{"num_hidden_layers": 10, "hidden_size": 128, "num_attention_heads": 3, "num_key_value_heads": 3, "head_dim": 32, "intermediate_size": 320, "vocab_size": 5457, "hidden_act": "geglu", "norm": "rmsnorm", "norm_place": "peri", "norm_eps": 1e-05, "positions": "rope", "rope_theta": 10000.0, "rope_fraction": 1.0, "qk_norm": false, "attn_scale": 0.177, "bias": "none", "tie_word_embeddings": true, "parallel_block": false, "extras": ["capped logits"], "init": "uniform", "init_std_qkv": 0.0365, "init_std_o": 0.00942, "init_std_up": 0.0365, "init_std_down": 0.00516, "init_out_by_depth": true, "optimizer": "adamw", "learning_rate": 0.00236, "lr_mult_up": 0.725, "beta1": 0.9, "beta2": 0.99, "lr_head": 0.00666, "warmup_steps": 350, "schedule": "wsd", "decay_fraction": 0.843, "decay_shape": "linear", "final_lr_fraction": 0.0, "batch_tokens": 8192, "max_seq_len": 256, "doc_mask": true, "train_tokens": 93570000, "max_steps": 11423, "dataset": "wikipedia_en"}
Each number is 128 + 32 x the weight over its row's rms, rounded and kept within 0 to 255. Layers, rows and columns count from 0. Numbers have three digits each. The size before them is the row's rms in percent of the matrix's.

# gate: layer 3 MLP gate, 320x128, rms 0.0862, rows 21-87, columns 0-63
# up: layer 3 MLP up, 320x128, rms 0.086, rows 21-87, columns 0-63
# down: layer 3 MLP down (transposed), 320x128, rms 0.114, rows 21-86, columns 0-63
gate21 098:146173100175157138142132134126103128141173174145157134098149140107097144085118121115101167129022125077125153156119136112187139170125179113129118165126163189101138124066173129099111138142169063
up21 096:119100123138136136106153111150084168130127098202100099205120102122166116082176062175178201107128140133096135086114065112120112097114122089110140102140098191125140073125103066119151111111084152
down21 098:084144066089055154139112132135134167107127096077103069109115135094138162114118152114145136134136130121100069105061137158109134157186100179084095121147125098004111133135169127124064117118143158
gate22 099:196152079172159206083142104112116153121162128111161105110127191141145134129072124091161109045132113136098143096155131107107162112125139136157150082185116111117117178087079138120112082080102116
up22 104:162100127126174153087146145059107107103150074146176125118134101120166146179143110124159180107102114071122131112068137108151127144127164132104116142159113148087169140097071097115103134094120193
down22 101:115099172161122109075156129118162144185084142174138099117146099129141150160132175114137150155207136093131078177151172125151144135113098115125151138084148159152186105161159115121117120193108093
gate23 100:142104127084096163162100172161096128204099102108061100133134092148142154092137131094110112110089171158118143152109155135145128159142091083147146104084158076153079142126098154074159150115131128
up23 103:132137182137143133098150132155130140156180064146144086103120113124147190083096196109095145142196194124042167096113137084149107144109125128164098124125130154122102143155139048090107128136177200
down23 100:068152103132144095104117102124131044109185138124123087146097114124109133141096124107136116070117133093131133105186100110166144169105137159112163111138182124086121143104125144098150095155102126
gate24 097:149112163146097115162107125160098154103098116114074123101100128115093120104165073085150137119143115138199151108111116112075117105140123104142155140140139142123085146098093094164106149138155119
up24 098:143128080167148129120095059192143098163181154148136112177138127151147154177139172179131116179143088132137086127151114133086134129107103131161131157091137116121101114184118101106108151075093153
down24 102:148126142145113131186102138138101120115070164054133126084080133111113119144144101111142141141135123201190119135174135122084096128141179084148139150151160132104073169135140107145172117120135069
gate25 102:147160175161076133153173082122105107084158150125135102141154179093169157084155171139162149144119134143160151150130090074104052107162146090172167117146147171125090129157065066115102148078097084
up25 104:118178139139190121128131149144103107155183112101117138172127108134155238143235132160095087127118132106129144112121136183179112137112186106124095116066103111116198111118140071136121144211157117
down25 102:138123154172139103210130167162158098106114158117153118089130101141087110172069145066063160133127093130167140175128187152082156129084109116132162167168177140095088160137134155123118085144120156
gate26 114:151213088104123162134068154161168110097147169102097134127124133137101174166100140143094104138098158141105135143159147109199164166123107103117106140129172173145130139153062105083102139095138109
up26 110:081191154129130187105149184159140105149161140098134108074119135110168121124034142106134095155124150091110126133109143138105146113125112145098132118109121145099102110182139132038151151095114168
down26 103:200131121103141048150155125157153031107076123148130127140093141159115092111174084109083107145150090092104126099130165103138113123077149155099132131139125129138202128147097120151051160126179136
gate27 099:157133151115121164154098175126223134058071134135136152110132055165059129142107130125162115128108180138119125135113081146107153185140112106151155077156151149091130118178169145114165166118141122
up27 096:151106138159170144135149079159133107169151177151166138140106133151132137109135087075135203154089140122106115100131103150172117134101156109139162093109121100112152129085103109202079187161154121
down27 099:122142165165095098132115109109143167165099108113140125190152082124104143139193136107105155119187096092120114109085126098096117106141046137167066178124072173168108111179176149085169185141072151
gate28 107:127138142088160101091143210131080132186124144153090179147112089121122151163088099128117130160074103095117109114117104168131048144098149121121081104115122159165138150126078139152128111142064164
up28 104:120142182124144071125132127110140088165067042073145181132089148104147179146130094152082083101159122125085149116155175150110110120142157106129106116095113141103169154105156089162153094070167094
down28 104:131129139184125188143158116050084143130141094122128143144116119152135131137095161176090072097168176100197145092100108146082121155167128154134065090070131139178093106151167149168091141163203141
gate29 101:141102111128143094102091166132167116086123068152152107149102154059139154122157157155150158123118198167204108076192142148119126077120167171112102085176161104146080143120133121104106122110128156
up29 099:070129156157084086085086104135107090043077123085156154086140131150144160114161132086135165126129141123126094126146166143134119115126155177139082118112151180087082150124178121115122151165146090
down29 100:099151136109195127127176081110107160201188134147100117145137133109101072084115075175101073134099052124088112142082088175086187152158090078141172128122137113174224154139059128119125144139139095
gate30 091:122097131129151156139149191065093128070116197098107151162111126139103142097094131106091139102091137149171101109161047111089111124099124143124094086095133130131172152161145108178102081112152120
up30 093:121154111203101129129129183175160105129159120122121120120140082131123160095137138154143094100142108150130120162078149164105080111095064123150114103114124179112110133157147079142106148137086122
down30 093:157159172063070097131166088068176129178135033196128098124134166143145122152137128164081204147129192081111106110092174094083110151148150163145167137146094140164144099147194110114112152081095115
gate31 095:151108129154166156131153150119129134182226153197091190186078092149129155116142120141085088094139147125086124108126161158153148130128120130156112122126091148181145126144064053097089125094141150
up31 112:149097140121091127188178152168098051104192092099118145113140112095121148147141070138068061151106175140111121189151148179158114103137093096127143145092145150089149128122100075137154179123130096
down31 111:130175063076096116151162149086073172102142180108184147133152158122139181117114179149140104125143100117181160137115122129130112144160196151161158143110140134091055084121128078130094140114111148
gate32 097:100130118167163166125172115171107185145166091110083109146101107147142130126158104162116169145089145103145051138118112148108114164100127108091124156124192104181122117114074114110092197110195167
up32 103:041111097141167135089161141116128135140104150119176139131119163096115149089128179132201091133135130107145123193043096170078184186117099115193131171142072193172142118169164152151135116118095125
down32 103:136188167127135139145202140129081158093134156126141190098113131082083163103138186168123130145162142090154134156142153150110146052132181066134084134161063117063130144110168158121132094168080167
gate33 104:158167161114134089128141146133102102102158053063088150105102124096154204139175144166082113130097129137135140121129122150107045130122176101073195131088152078099141122061133111130088151128159196
up33 092:097158099096184117092094118094127119107153070158129154129139143155108122079108178094137085105123132122121133157088117129155084127163108140174155093138062138167116159106130151105149105032161173
down33 096:155101124135083134092122123122144054148165143114085137103161156136147180114126174134164095128120097156133133134138139135109128094203123167154125100052144126085143078114149144185056176148123102
gate34 103:157121161156119087149087150146139162125080138165138140155126128158138121084162179151102141141109158112107141024178093137144121167158106143075196096158175128148129131145092058149116094123129173
up34 100:125152108102180166161159091139103161136111130079129133188085077146104110122132099181093142114139092137112099137145124169133132165115168131113093140122090120183074126159130172124145150122097062
down34 103:114134116071106074075154127130088149080098145109146099154138118135189103117150093156100137127125137147131122139129185209133102099116163128078127082109136105141117145132148148128113149137143168
gate35 105:159101143127092114126097076186121132109103088145104126118118076157154131085182135201066178155125170068112155170139130127163148083141100111067171130119088110156111197089079096126143145137093154
up35 107:198135087170096143111150137124139174162176074122140113170111198119136104080106110154106044073098127094099119141168126121081134099123139131169050103154141118128143098118144137178155106166128131
down35 103:133082113129132108150114136182172109129150136063128127132121080058147170119114162056127137133134141150172112153093123072151146110104116068148128098132113132111154129101160095079104123094164156
gate36 094:102140109155143150136180190098164146121126097208122114144103068183115144085120116159108111147132162133122073131175089125134158183109142145153062132151090185089109140138120140131098140113161090
up36 092:112098125156150115126131152105131110121063109108172222145122097174155083162074075121110137088125090142066172063073130082141128119131094119053144142163152172126159143115148161116121047123115082
down36 092:170174075124112114151147082098139122097168176096153090148133155174100177107145136135136085134138142149168057125170089178125127153149161128162102172067126096133110111141107130146095109143165168
gate37 098:115166133085142136097113074126207108126138136077136139106129131094103167175162194197110125107132095144126115108077130060086137101127110126145138136065125149041133162134145126165105094144188146
up37 094:114049125121111130120093139090124131106143154109142105100106163105149086169014117108110089057133139083106217110159127168165103157144108134145132156168107108148127193080153101122097126186142117
down37 097:136152155138113135141179125143111130141113113100165152155165155171112176077208143124164131231116102175124054110074077122130145094115120145133111133117140123126128061124088158122175162095098111
gate38 097:124108115123105061152122118179142133138159058102190120153102135077138164111109146153058130193119124124121099142105145116115114153059152076135187068142167118088172126078132082164111151097177127
up38 096:117070140023103174154106114094153132120098130150110127186118123133173105060094174107131128137118118138129169220131156111163152096091101142172140101137115115160129159110154119097070130134127115
down38 097:152184114198128121102142145129080119125184164123117158052143102141110179138166120141147122134166122142116121069151166131136161136173129136086137165101109099058064150096126124127126116157116139
gate39 100:129126148092163169047128174073083105166155132121065133140144088106126179186105101115124140123103140108106093151143115120109114135019183110136149066089114125163160146113027147138124121101144112
up39 110:160126146137149095097113095069181111154162126095170156113112133140099170217121182146047139134116114118128118141149112137106067142123126083156168043078125078143119140123122130139119103136122073
down39 106:151149125063118111155122137106130132145147170124103157108109158197063137139132148101132126117158139144161104163062148112122128133089144123168129100071126128197145124160190171119113105109141074
gate40 098:156165130081187182131105112151164165114147114144101141150154136119124175074155149149111142157093111151080163090152129125131155114161210146108137142150167129124138118144122131191109082110047101
up40 101:193115248128106169154139151130111123136134100143147099131115122178142113167141064184138060218143101140093192139106143107056138124090122096090152077088096172116167116111150141141177123131136131
down40 100:070129065126195123146124102111165116188098158121126116136123151084175103096118141120105163073115117126197043081130145134184099131105136138169110158133120155110106121143118111027137118126082126
gate41 102:135164132143138154143123127118104093137064181138113101096145044168121174213138084173122141135145168129192093133126145112116153149138106070126120114081106147107046126126042101134100125131147164
up41 097:139157110164141074109161170108101112098108117150147131107143132163134135130122114163113115129163135071131096057148119177131145094157138075111169123100182128088190151085183094205119116098118134
down41 103:166184122124102130096122168160121150128114168154122108162085142120174049127103108129130110131124090132096116115125115116121149129065108100142111109113090175233204097114124142110131148129149046
gate42 089:120084115108135104107143124105145171072124062097140100129097073132137140146082104096097141177115153075161194095123153129156114124096127088101083141114140099109166116112116134107129151130131139
up42 093:091156123138124104075147143173114154184124167119072048101080139101143142172181125103103134114111132102175089125105141114095105088068120092082162116181134107179156146104124145136119131117087124
down42 095:132060135067099111108155090170129126045131100119185164090176118148147079153121099117128132127102119061179160113103081130192170173113129090115108166134131086126112109163147114125113096119128092
gate43 096:076147077187155170130167145140111188130086169109147112060103117118155153204073135151137155076129160111108132100126134134078158128076088150131147154174113149117104165107107140118126156136173120
up43 099:164081165142059107113189055137121126083115140131083125085174083087155146123116025082141169167105117101144119152129152178072116088108164118108142108122204194129145137168108151197164109100112094
down43 098:101142146119142157127106191132115147113109175069111109139163172149184112124098100126151157136143110134084114077109109071127134200098156096193146107166151151236205122122127141122097127108138123
gate44 096:130176164169089111114130105114177138164100145141125164173108108104148136093153114134110213132114122119113124071119107108162187107095088107106156094115169173075151095115117078153082187123132105
up44 099:123110144098102129112115193126182129095138152139105122070175090118109133122097085123127141126086106150160144168081106093186110103109089127138161123123120152147140094207136156146095144143129137
down44 100:107089138144108141093183168139142170116156104194074136117137144171146114100166121120107128161059170137090137192114175126168084117162141118147096152167112136112115133079104105102102108139134163
gate45 091:134119139141173097147144173159154124128146130129177118066120061071147156107089150127083041147142145078108179132087119158164104151202113145151097114116107153107133126120205135128092040089181178
up45 093:166127106112081080090150156118088133104098134153191174154174177098142101122135139071159138143097113092115139100106092146110136078121166120115082107181161148102115131111105160141178128095116123
down45 092:115121177150180186094090086133184181133136127079093121141105103163106087124125142163126128143133088120170135159194121107120145163097092093125148137075098098255132126146146151109100140150137125
gate46 096:120196097090106107110166128138129132133173148131144178154130111163143159103110153113091094176023054079134089170149105142125114118116093116130147162124154167140201130112077131199091103097129151
up46 103:081149133142145074090071165094097192072162104058102141095149157113158052134144128117146176091114113110174174110102097168128136137130155132150083131106162160128139154152112127138097106069126141
down46 102:068108167105090101127112150172128081085128086097124084104110112164130138131143111126052103144099111129121047129113140131126136187146111159144156123139170184190170150082116168122129085086138183
gate47 109:106141117211154158184108183164114110176148171186074202166124119097128168167138086153114133062136114093197115122093137084158086158164124131097104146118134169169135111073114109105173143078144071
up47 110:103137148117144167149121177125142108129109122104126110139102169126157210166121193143130160132151159227145142126100125118142089129126129175141157084156108111112082152086148126130116027150137148
down47 106:123111084163139155151123102131071006126093161132115132120164124107118105147126099125076083134133144118216091147130094144103093088102089102118119130137163119129152108115117129102091104152103088
gate48 106:142118099151144124129134159173149150127161178134053180184162076117114201151137119124106148149135118121140055157101119145121140094071188116143123126144100142238114175156129099150100185138164135
up48 109:133164127111090137111106142144162116134103104124152122119145101141102108117114065154097180121100137076069168144117130057130175119122125199134125099137137147121113132159106120131072099140122189
down48 107:147088099151060144174120154080134130075138128105120107090132110113076127121112128104123107125119090122145098099124122157148146149181158128130128132132093143125105131044144095197123079124118086
gate49 101:184139132140115134109178112114155154098159073116142092103091138108088147128102129182069101156162118178147116159115150130126104110147155107145151041135112171146153120152129102141100081109113118
up49 101:175112068151133129117133089084118186082088146070145109145109124138157124101138085176144126106129047133150138111095118158098120104163100160087159133192176148109093132101162141197134112120083096
down49 103:171131161152057088148122110109178208158128094150181112125172079117078128130136073112143114148127163140114123145158106094147207121108184125166043123144095105153157080146099139078115114150149101
gate50 107:049090082119127119154141138069117164072093087214114084149092092093118099119140102161140084158139138154111156097173122105100082158096134183104166141148160156185107132154149132104080128113147110
up50 110:074139127137108129088156102071087117059121196144135151117117160144107188113121087139124105086179135102137109046118130134112146078168185140089177123121164065135140191152145102101128120145090137
down50 104:099125141156133067167127150147106140145124171113149138114109087159107164087139111156082157136082175091189240070148088117088110173140123166077093134192120154145162109100116151158137094076105144
gate51 104:108159107127126136162137093112138198099149152098116118144101129127135138172142131124107091082170158152135165126203071159111101126084071091138078116168196146190079134153104162085152091103217117
up51 104:125122173138111144074151186088135151164142098128121152182128134121153128113097163110150098118158102147101196227145190139108111142142149193122106048065130187138050139128137106127128125144071131
down51 104:102130134154127206091158085078137083097111113191150136084085162114112091153113105146076160139121161172100107114138156079151081160088108102146120079116124075206087130094159119085185105138161063
gate52 098:120132101196166112135045137128113181146146106122130112171129180108171147142059116112081185149134137134097085115156154147117102113117172167146123141182117162161115100164076099098111176140126173
up52 106:163130110128099188144131194081113092160162114220140155145097087110113120142148172083153117129108130089160128129191138090120139128148114159117067127084135165094166056087155146073151114095138106
down52 108:100160089100083142165106140094116159165155119100106152146109098057124127163115176082197127129086103114138157136198142094137167157130088100096120120080119182094126127117081115135138116144122114
gate53 106:148164158135156205070121139137149155179111140127087133097079115112102091157106104125108184112097130156079165162138124108094102116079098116139143116126115128162060176106175118061150098144177126
up53 097:106065111112116146104131077143113120098159090087159085174150133111130144113053126176111099106149105111179103165096128095162110169183123104123085043141110104106189163187104148174120111136065129
down53 096:146137126178168104016159161103140130151105170130073109163122121112136099060173169124164082184135126146118159155122131134153104134087045122138139195136197169163109136083130134118117107143155120
gate54 107:129169122184128125157073143182089207193095104144105149127137084104151136134172082096110147185155146158088122138115122124102067107152154134136104123188111151159124151107119124150155105081157101
up54 121:157094110110120117075161148103104064139159117127130103127067103160115175179136172187126128101122121114154180082096125102167151134106082130064122087084152117155145155114089124091123115175115173
down54 110:132112082207122122120158169166067166147173125115128154121140090107121134145168091133104154167126107119165151070122126121140110082144094187143105114122145148147156119175052152099147099162139174
gate55 101:174133080142152133107142126125096189144124100156099121123082132033065180130127124154131116099161055089131093035113154129100141138134146134039088141131126147150131136096142083142127121155096101
up55 103:165183108163169122157153163128088157161108066147145102154163078083126077182113097118150173124133097132168128097123137130109071176149128106112127141156130129148144080114123092063108101124152098
down55 102:093107090052133107110106157116117169141136147117068131155164101134085159096099108139107137095096162145110091092120154156172132175066164111170081134116122170094110104125097135125124153145176115
gate56 097:100132090143191133126127147199108212182140131140130111141107150110071154154176119119139098136084111134163092098073094140118163073137145157109194120139138058157146155113061165123140151076128130
up56 100:129124114097136191114122139107154144107153126138174131127184156126099159094119158117156078128082138159120094123109088179185188166133200098193119149160157099097161121144135188121102100079099112
down56 101:151133120083120162161171081104173092151138086163192096166151128117147098088085142123164144113112149183160174181126111132096149145111157192142080118143110180116118061126199125160140162151092142
gate57 103:124097166038126114126087134173093134094130105176137158132092153165158142162142101104081097146109146095130103123108123113115126114111082098094161166177177115165095085082108140130152146132070077
up57 104:170113153137134181098117107192113142078131081131132127150143212139143151133174139133104100148120209134142135097104135172159077049138165173121102127163161096155075111079109117052111120092119135
down57 101:116126064055144106115116088109182158141125134147086132125172133134090064113159187199148120099096115144150221093123182122123163159133167080144131119165127129144158132145126174107138115135110101
gate58 096:143114136148121120138179116161100115133143181073134131137093058169120117162166093149100159156100152127135116153117169101162108132129198101107135128100131142123112191148146114152062131120105109
up58 102:167165141127139106132149093063075079094129143094123096136155152140073129076176099164147102138108111101153095120131096109155104159167130155063105079088154165111100120102133126153145125123128154
down58 105:112067109119122097156083137130136201159134084162119118131160145055172133114060139066095097094121113100126116132122051109140119120089092147115122145160164119095119100154138041134112104135176100
gate59 102:116104122080128163110097176111142139195096139133122149186099165141039147165128098106157095071107123126160131140125087177115150139194076142173146130128085111216098188107089117164116087126136183
up59 097:158139092120136169067149130166103102126144109136124132149113138165065072164077163066095124089154214101122165170123161118156137164177114108170127113089114139145164069121185164110120103071128113
down59 099:106164115149116108079132137103059152106144148112165112158146166133085195114085073129096103099197115166149110156108129159096100081109083155112092107076158118137115151130050145167120147173169189
gate60 101:093162124109105064127086095132130194158172128094068125147106057109110085163147140139143166169128097089099124158088054058145111084112128145147135101117092096144131090126129126130121189081150140
up60 100:150169130138119172149160119106116178101133193141152118140110169184158126102191119127184044100147138113133144139125169172132160108103153090081099068184072098104169059128075149091140107063138147
down60 099:138105078196176163123115109134161134086120135053161116108141143091172146129164123109082138060114099098128165128162096122144169122099105135143128110067167139148075140174097118131084107135100146
gate61 103:171085140184130136129095124117104189157110106112153153088067127132111128151125070127128142098177044202136149148177146136107142119143173173168187126130116081108140106102126108078175079133124091
up61 099:069149078117111151115137081147137134128113116128177171077108114116092127133135169147132082172109161131098121093148191111080125112151150153165123111135166090122139081084099082124109090150169088
down61 099:126105148162122167129138168124170110101170103078141095161151158161122115107153124177154121131120099149120103086178086093174139124084137115116013149125139192128125121089115174139146161081103155
gate62 097:179167157142111143117148161157140182112105162089113135096113092126144181118143049096157126167100122074102153146112145121101134130155102151077168092168208204154144152171074149133167129144176085
up62 099:191188146127128194134181131134141072097169126134177107147120120094134148161095151093157120134150111142104144128145123080110160187146138124179143125123126154148104162188139125116158135079177112
down62 098:113122143110151137121128091072100153112148149103131178146106163120158117096098134133144117085090104132053130185116167044120123092158194106111125139141114104086140111051123118083143106073095141
gate63 101:156124110084096087146098196091111118111131078185119117123116122104131143163134105159098110128144166143124138081162129149154140201135099146143082125089083120121156129141128123149130152169127103
up63 098:158090094139106131149150144097140103139101151135098166153106106066060163122054120129136120130124080135043077100101175182139119162150114147110143117132182148161083134124172163164172155139103092
down63 101:126148151116151107146157108152126143114150136177146115113130164149124105141128112114160130128136108095196113130096158103136150135103176158139068186087124166092225173138138114090102083167116097
gate64 104:070132169157123170111127136159108197148143130134118131082079092146149097102083133138095103174153089099105142153135136146105163188085091139152096128178112122190123155157135138108120188127133112
up64 109:106185150086130162155131173133101137091164102086127106183075066136161129124131144096077094165107133098151103122147203121066141173142185068161138053165152120070117096102148136086144115151128136
down64 103:098124158104114156136131121163153140129135112118136177171107139127128189128166156098080174232156138141090087090143094094080149109151150129131109091148179146152101080064183150115089142135131119
gate65 100:173093042116115141117120090157047089185147155155101096086175096185120106131141197094126120131179118123120110155110109155120093160182133105178110127188093101199143145156129129106151087133129079
up65 104:170081151141080113095151139115111128093130144136125116105098193145119164151150132100143114172095095137163160119227139102122113185069084178145111138116107107114140116106173133117181133109090113
down65 103:134140121159032105093082139154107191123138118107150147133080090132114126131097133146117123140110168077077183023144138101129170124168146125119096159138145100136093122121075146184093167124133105
gate66 107:148130087166149154089102126129095128108126133128153088131131075077160115200116130102125139113143130087137115115122129160113114136130106144096103182128141106109094125155172134069048119118097108
up66 107:196111082134144110116087125122075143114152155143127133160153095075125147146139123122069136085132099072134137139130122136127137098106089121103093173077143145148135062162134131063067141051104113
down66 114:117150167134134144149185123154181115156070122157138146139109138175131151126148151167127105152108143153140136110127108134119126156145136134148164119107143119130126155085133117179183124162153162
gate67 092:200117055068092153164089118150160141147105140136141138100134139087118115180155124148075097109184137141100123098153119122114109161181103118217179118186141113124120106178138131102119134146109086
up67 090:103074125124120125209062088094138118099131161149116137149113119105120155165059107153093145192115116138138120132177138066182154125114104156109160134100117085113131170133158118070074089107175190
down67 091:158107133138149136160125106136160104097135153105144122112150178194192098095126127107118075037125148118089127107163123159123028147124095103175101126104194144127153151127110143167177087148120067
gate68 099:167136117114106153137125174199094138132084105166098111113081071093134132082121129083166120132115112074124128127146143191107137150152169116201148172094128220120120103110117129181134113129156163
up68 099:165129152143129183114104127163127124129157178103093131108093123174191147106116122104098145065120077064060110136113120132149102148135076138166094155139120140180137135126156172136156128135088145
down68 096:148165099127125113172138104085166135101091117136136106135126129077107163146111157123189191164120151074130118083185108099100155126061189108174165145123151140168124079144105123100074115152167110
gate69 101:179107098119121153169096148115140121110125116121085103190097124120063103186098093158105153087152062072160135095088131118188115117147133120080154161089122127128032076152162144191118123148155102
up69 094:102095140112117175110132079097195198139072173122184110113083106148075083132160129093171138072153142135128166154184104144130121152112148181099141140179115119197133070162090154135149134144152070
down69 099:135139127143126135150141108146088149102143141117108195103180148132147149149148149131173144144101138129107151152078151171126151159130098109142122142135129148020178148153082084130107174089164115
gate70 098:113140073118109159069115081050155112112120138103139076061143124148189117145151162058145142067102129126090187164203123095115072112129095103121144161113119152153104111117127124111118111079109173
up70 097:220146073138130162134180203131108144093166170110119128132082109172137123101082135111151088090127122129120182173126092158152067076086142140118141192129161140108137166136143113131135173116097096
down70 095:101102132158100131034114101166078120117123096121110209126136172126164127124166132093139126120088112181062116143093163173100126120156107211159171158148022077155164093084118174114146180149129108
gate71 106:140111108174128146089103100146142142165139122193105123230127152083083118155152099165169094140151142166173130193101178132194113116120100150104125090135090132173135089131070114157134149080166112
up71 097:139093131134101129118181075108096085151113130102092139075142129110169108127180105166131125088147164165098145129142172135057128046125118125128107137143140138174114124113121137103164159123113098
down71 096:147128126123091121166155144128164173230065086082142111163086110119100064130103200165129112167102111135132136105131132077157116179129142086120116106188080126161132126110185092136038118103111152
gate72 094:134099053104163124137107156167152125153157132083142104114120118171127121126134112164109133134128089092132119174172134112092158219162107079162085119060181087144104156150118172084152120145144105
up72 096:140092136121137119165122139073186122126123154179053108178122106145168146091100109120101216118097144106133185141161098134165139051086087048131128095122102121139169155135162133148140083132162152
down72 096:130140090077121100124204202135134113112155141129099123148153110184189132136136124117089125102189147106148105136102110157122139230156107120128098105084159116115126137116130085112102116176127129
gate73 101:148114143120135182126124159137083116120159155164130137094143100135095129110091174080101102122131116082084111139093107139076145148152170096071151178163077181176106126169108124067103142121145156
up73 101:157144069120102092088107135198142089139094125146115123088127055121086133125090167087130087107112128132120104145114096160166101128134102163083100103162115203133147113078137186093054114117149122
down73 100:106111150092112123138119098132105112091101134187123158118118139141186094107175099227078102131117139148191101079128108133204147114146122141127132125082052097110126161140128116158210117176155113
gate74 099:149050096139120113154112150169123124121130082166125077168099037120158177149122106140130161093160078116122175126118073091164145126138122090106144134141134105132224090143143161165096161118131120
up74 094:158101086152096094057147138072124104098134182135117127075131082118087141137100144099111079134118063138091093125123109151168115129093146080119101151199146146095134111165115138120132143112155132
down74 096:083146177130122135145130098104154156078107142140121141137176141137141126108155174131108184176144155186159122146139183161155063177135170151146130125138121179102019157111126108102139156123111162
gate75 101:122185104112107151142068088101158123121178097116095077102161139127094199204115152116119117125202117102131113077176115166156149128132099117132128125108157141180072159116155096137090177114171107
up75 094:163135116173192113158142101130110107129137133085201142093131169028120146157189185129114165113125107135176151219148134123106092142107160131107180102137148138108065110135121099098062122135133144
down75 097:131079117108117027094085210168148090113083119115126159123119093138156151050114075121106164130154182175086092066076105089117153130130122120131087137087157142069130132124095116146146095121121121
gate76 097:077102112172100185116116183133120119105174117136117091103099113194113088102143141125171167092154129150133183142131150107101096128127178154194124107189119094111120106161127114120126133115180164
up76 100:166121150084110167159129107104051108193131161156111077152117109091091188115137131136156176157122146134111090148136116053150120138109088172063175154149101106116106138140118115059130125084072121
down76 096:049167106117152096101106132167165137134101113112151127086134132112165101101114117192105110133098158092138123095131186138165214133175126114123049146094140148115141169142137148124164133165134125
gate77 099:155158166123137132108173144141121149144154073104155090086112127101147114140070118096154126186116079128154133134087147144115132139087168076125102145094142148136104152146097119166102201142058126
up77 104:141104053134125152148103088090127117086132132088194161147127116136137138160133091155051121142105167147136088075131147130162102158060099144083061138110159130134118084131106132158115135151165183
down77 101:147089123119170126154151115135132094232081094147141112151111102086132131161076105125140074137130084123117175125067083132167090078101164121191126115140062110163097118145134142108142135106131107
gate78 100:138118126129141086111025158141140099124166057132113137095121113110078125134139162166148135111099117135136146145080101163161128128128082123108183173162143146175140179111142174182156123155120133
up78 100:152204057120142138160112164102132139124136112160157144185139181116100097179068150155151155093083136152151086122103165093092095189163133120123179107114150178136131095098120197157148100162149097
down78 100:197103146085097104098113123192130086125142135102149161191114063109191148132160140094139125164151105137118070174084132140149163056119131088114087129116052106108141159137140136063093169110133140
gate79 096:157112158110114115083105148104110166119129153068151150145113182115115196171106165169101134153122108124067160106106051112128144166175076095199110149132201155132106168137176097129161148135106130
up79 095:164116094119107129062118160113139150107121194116145199115163099164165084150087096126118172119099204136127151115133136113086135034173126150095129123142108109124139148091155148132113079150065122
down79 096:135083170155098117136146086127122171132095117106125118184133182131117152166084189098133074084210100135148152109154087189122142193131090106186076139136156124073116075141111069123134141181125148
gate80 113:082102107161156132104132128128105198136120091098165132056146157110083092157073141137082120115176152119126127148168119099164176172079112113101081091156126137162115081121101188097134094129132145
up80 116:133173158088169117109133131124148103149139122149066143133158167137155131110187119210103161139096107179153123155113083173151120080158163178121148094060078123087144150099111032181104130146139203
down80 116:136137169100108177160140093135156065122183142150085073150118098133153124149161115129103132097113151105181176122072127102138072077202103068130137166071095131098211137145097144158159110168137161
gate81 094:184121104155147119133071110173070092095079132143132142134126063095146161194155081156114147170090144144113126186128148107105079163141182105106117101117112097184073109115130108117163105108108142
up81 095:083131084165123152190069177122134135126137126142104135105112120143069139140102130120100117124073111106051157102125155146082139125076081141183129145114130238115150105100120158103094156158115148
down81 100:153137124139096164097169129130030051121155123100219137124120129182090157142160087103122161147145178137151125099136183143115158143143164099135126100170135109221099123087117152107159137103127167
gate82 101:194115095141129147130138136085090172147162071101078166131077134164127108188135107122116151190191037121104154141139066164098136119125130138151124130140177105153133082091115110132141182160129184
up82 103:121099149058121156122139143126149150128114181150146208069129138150097097054119125146160088125138137087126139118070152124086124128152131146168151181105158052166111150073134136061164112142153118
down82 107:131023152082119079077164122197174119095140114093162127104143158121114125068134110129205100102106147090151146144116119134101098117086185128101151110119148165103140103126162130104126108151112106
gate83 104:150167158160100152148144149178162122189182185136132131150157111140147151111149224076159131119134090173080063176162112140123167145099104126144115097079174138185107161144097082141092154115110144
up83 107:137052102204096126121124133171157185103132113137110105181137103109172101090180063120131127182140106088109137130147113145175094139151085154135105109139215130125172145111175150120156130136108161
down83 105:135151155150099143145114134151100111110140176182175108134126107152146122108141209108168071104150122185118108151097123114088167148134093136108112100117189120188078117183124121189083163087134138
gate84 110:087111082123104131095083102175140184158159153146091136115143117146148086209117125143145106153183077108168086159075153149178197172095154147130138122154117077177096090118091104134109143135173152
up84 114:092129102144147130151136042121168124142132126107187121105112168191133125170130091174144125150105066117094114101100174115163153133060120157136152133104131101075127133089133118146079127125133174
down84 110:142108095114093150153120084092101127144039218104078113131141129156141109145104169117071135152157131146070127126075056102155144143123174090138101113161165155096096154132167132112101144097123092
gate85 101:128111081116142155091140144164067159120085103143141136105105116183117115166137166163105166127207028111074170132097041096182137205102116073130148183113116111135125100129129160157138098086067083
up85 097:110132154071164073108159120099175108170161119104086117143138101184138080117068149145166113082079120174098152087121131103147075088088160161164136151090122183129130092122120127154099102092144137
down85 101:164153137120100137174141153111165109130157133107071089090127099093137089203139134094065123142078129144110048110113172144156140096180114155152095107154112121134182151187124126122114130161166184
gate86 095:113179182125182143102138116078143076105130124076139107159131127135156153172108128185083154109138133119105158068142088155107109081186103113114106165156200115107082134148172149124121111147113163
up86 087:126120112108102110169097157138081129167150176138094039109115160172164164132163095071165129127096143110115119056162154133135127104130064125112107121137156152093181111118172138101119163052131116
down86 090:128184169095158137121120135089127150087151134104144149163151106169135102120093192144120114094096159120141172178112045109125176097119156173151094192139084079214101135158116168141147098177115153
gate87 100:077130166131151127111114111162125137120141165108098126156094110120153116103096164156110129130120095157137125180108151113150114121056102128103163145124099133170143105063067103143068166153139065
up87 099:184125151076127103158130112087136094134173141154098160127131166097088111112155143144120107120128154179207144106136163108135180133097165085135121127128088109085104101202126115103125083092146082